Weights of a small transformer language model.
Size: width 64, 1 head of 64, 0.788M parameters.
Architecture: LayerNorm before each block, learned positions, biases, untied embeddings, capped logits.
Training: a variant of Muon for these matrices, 153M tokens, 9308 steps.
Each number is 128 + 32 x the weight over its row's rms, rounded and kept within 0 to 255. Layers, rows and columns count from 0. Numbers have three digits each. The size before them is the row's rms in percent of the matrix's.

# up: layer 6 MLP up, 192x64, rms 0.326, rows 169-191, columns 0-63
# down: layer 6 MLP down (transposed), 192x64, rms 0.382, rows 169-191, columns 0-63
up169 076:128224113113187126175115114139085147153039206121117141099094084174147122172110121118123164095097142158118135143094090152138154151094105144154169125097080121110129130116116092124079132153148166
down169 077:129149138109149153156103200098148142122114132111130125177153138114118136127112155117113179157080113176161076142105137108180119172115142093106133140110149113105134107155000131113109140124119096
up170 099:139052183103064074126110136137140136143157126108091100094146120151140080094137111128084197103152129129109120134078138111117194142135172101172125053166137160143150163134155165154074163131160126
down170 100:170115059115132154114159196090171074115109155112108126115068159194130115134113104177104128098138119105166158158179040161131168111141114132109153108095122111135116124125155146147102185079095151
up171 108:157112141134160170124104135141137145114135101106096166129116093149190155105126155130162142068081187159108129118126097166114120101117136150118181223178087133147194151112142044087094133124133105
down171 107:135104088115116127134081108166069123148143068167188165138141095161084104110137141135147145133090138135055153199149109102140077157127139104117190186093120118170143089102093149132110176179134114
up172 081:168070125150177165118184106108095078114177151150116148127179132139114117149133110142135113137136150137180109135117056115123131180107178182111065116153104114140119176175050137123105136119196118
down172 090:130127074171157089072169141159154130130139137101124136091107105126181142110069124090132130142183170083114144077142174105090163087126146103104140118114095131141098101106137133183121096215204141
up173 102:136147111114132138080151197150145075118170109158087161118157139141141142120120098094114108185109169144096172093178047134140128090115134124145178159108199116140144118136086132207171139169129099
down173 083:085108068126147102055167149151106144134187125161154143105145137098133143119139151121146098077142126135117086210100131104148149112170144096115157128127156084093059169174109116179114145143066179
up174 099:070132177170111124151170112093205157113124151106094152119140097132094081163141090131062117134085144134126131143127116078107140112131218089140149115112176141178172089131177098152177116124130096
down174 095:158117152147122174142104156145145136109121076151139144189130120117072116100116088156083124157068088098166095133140098128179110170129174129162146105233114149183119103114145103081129104086089152
up175 094:084135117105131118154042128157166185151137161137095102128049080151096130094152163105098172120132107158111152058092085130151120147119155090096170164123101159161150085137113124126061144156138152
down175 085:126142158116097132155134103127165150159069067074151161169103137147089101151157071180140136119187124134124103173116133213159117143117120102150105111119167090094170098077153128076136082095169125
up176 102:154124128167179168128126072134076151096176116129118152164126118186190103159149128141088163153097128098135140149093128133059178136072132135055121149113158079177096156107136091156143135153083098
down176 103:171093133098126130106198168149106113141108166139115117120096129186124106149114166124148145119146084100169154140159167123151096111147093141152119057067196144106115120123157134092063199073100091
up177 076:157143138086122140089201127157063154095073182182123162136166138092142143179103100149099154183111169142149166075138112122131161134117109131148134151067097107105142111066096114173111131159162094
down177 070:148078170156104201168161077135108085119134104145156104156133116118119090139140104163085164149127132101163126114145108116173139133077116204154099113125147082162129175125030157084158133112116094
up178 089:086118140092115111087128135162153139158071063139075115111149126122184081057108153151109136116097169209150139090103118122113096106182093163149130160131128142098089100122156164127115160206135126
down178 093:172159161153136096134147133054076108101200107129117112143111157100100138115140092108100119123116110093160176247133143101142096140086137204120143101095093120127153119151097091132162153127141136
up179 078:139121142091185152146116099077105149101084160082106123114121156083153069119089149144139179155120113122120161105117181123163163075137138203075117186057152113135133120168067112129137139163149128
down179 057:142126132132125110105130165198182079173177119156126135118164118164107142102130137101133143017120159082130084156152076102120116127140109067161122090149102114162133126102152203094173125105135137
up180 097:130107123151128146153120162127172149093137093141109143141105078191132058088141172158160084209172177138160131170133103092139147112106094143079151086112096095110153147157142139112119177073149076
down180 069:050185120159120125068101127128097144176143138119146146127105144114169175116147120125144162085100146185073072129047114164111170088157190120142104107103095186088134139120125121102135153139149110
up181 076:103103097114158191169101130108068131124121137107077157178156173106158124121143106162132109210169130176141150124039133110134117155131094131121107128114138142052143133068107121151170124165146081
down181 068:121166159122115072069108163125144144178155155176103142073163120138109068101083136126150137055125124071089091111149157089078165116147127145091172159123086113180143142155173123128135126128189121
up182 105:099155138186165098111129166160159153182127122102114156076151121230120128120150147160122191185158102155118171137110106134092130085114115082125106109127137165136171165067106127075137139097098099
down182 122:125160090168103124138110144132146092163108126026121132151112146112160092181126092140151105076148148138070083129061101129148136208193113134141127084100172136155137104140124127158163094117130172
up183 108:140116076151176127062100144171127173124182130122150106119181118106148075116122137127141092128107083188133134125104181162096152153131110060100084092115135099153116161152148190042136152118133119
down183 098:106114166114149152070101134190169127097122118160176108094145098096104170099109069143171146102127086123065100081135151213140117157137149119098125138133169172108137141060119139087150126139162179
up184 103:191102095153126147156121188076097165129077073125104149149153103091187095109083128184070134121168132109119086115104148139170113120156085096102096112129180165154129152152154144091168129129124067
down184 102:173105096042087122150164109093099114145178091132140140163105153111118164146143122118113186109075096155138155105161102162115099151140139102162161125126115130119156059079126158185081134208116103
up185 100:166193137135106145097073167145112147113125133178155137167134170083120129111043150146130124172076109125133158127087156157124140137092061174090088104140051163154142144093124109152112148148179145
down185 116:179114129100135168142152137124096109082111155187157108127084155126104125122068149157136180178102077134130140037114165099117127114056098180123138132113126145107150207105081146118138162143159125
up186 091:145038132094124073085139175187112127122138089097087095148128091146199143156156152122181119157105087133108152117156190170107131197115106146151120158108106103112133141144133133174158182148138117
down186 074:124100153182104105160113117051174115126185087100170212135168064088063134141135101132154142113117179091131158148132122124181139133129114091136115141134088122137123089106080136092136114176168144
up187 104:094098153092087075139136133165110119133073175121151136128152099152168114186101167085165193081199123087080145139118149111142118126173211135138121135123120126071147138106129181114124160141137086
down187 098:139114145097072141127132104153197142084089142099135191147103159108111176108201123118176093100129107126057105164073098185110115169156131120113153147151113122147086153109123101093147118196094130
up188 097:062158114185188160153110162147105149139146160121110111157102139094101131111120108147153117138110110156108202086140194170089158057123173110054106144138107091170141152100100086112122129087114125
down188 095:120146110086140095084109150181099101089156047144163136135146116165099108074062147151161093149207130102137141150053135153156164160137101106107126105105152138098140112143207136128141121146156152
up189 079:108127147091113113178131129205102176150062095121074056122135125100138146114111195134088122154133175132093110127124126079177193155140096112106128138086144182131137061124120130150130150164094116
down189 088:130138179120095159177136072123121151116128137132153090175109157150111129119155132134136075175100121188152096188141098128125101159145102152164086123127137135135116141136029157090119128079034094
up190 106:165140135157168098108143209145123160093154110104085069186103119165201141136126135089151100114074153168139094164159169122110154122105114150107095135100146107134180121108149116138187114096164063
down190 108:139053159116131176118126123104061130124145128151157118131130109079133163100164128089041115107158119165210128088169108144173138091097122088167140100122143114166087148124173169156099144166099127
up191 104:119077170117128172126122192119186181107096168070126123110111132140151139153107127163064118131128135121137139124063166077110137148167146160115094070081096123062138113202148135150109108120084131
down191 088:114096119125093145181074125185179075144090107138152092150122206088078106161136111123177061156152088152091113140132131135131103149127119142172143138112118135154175076097129082153141186080116146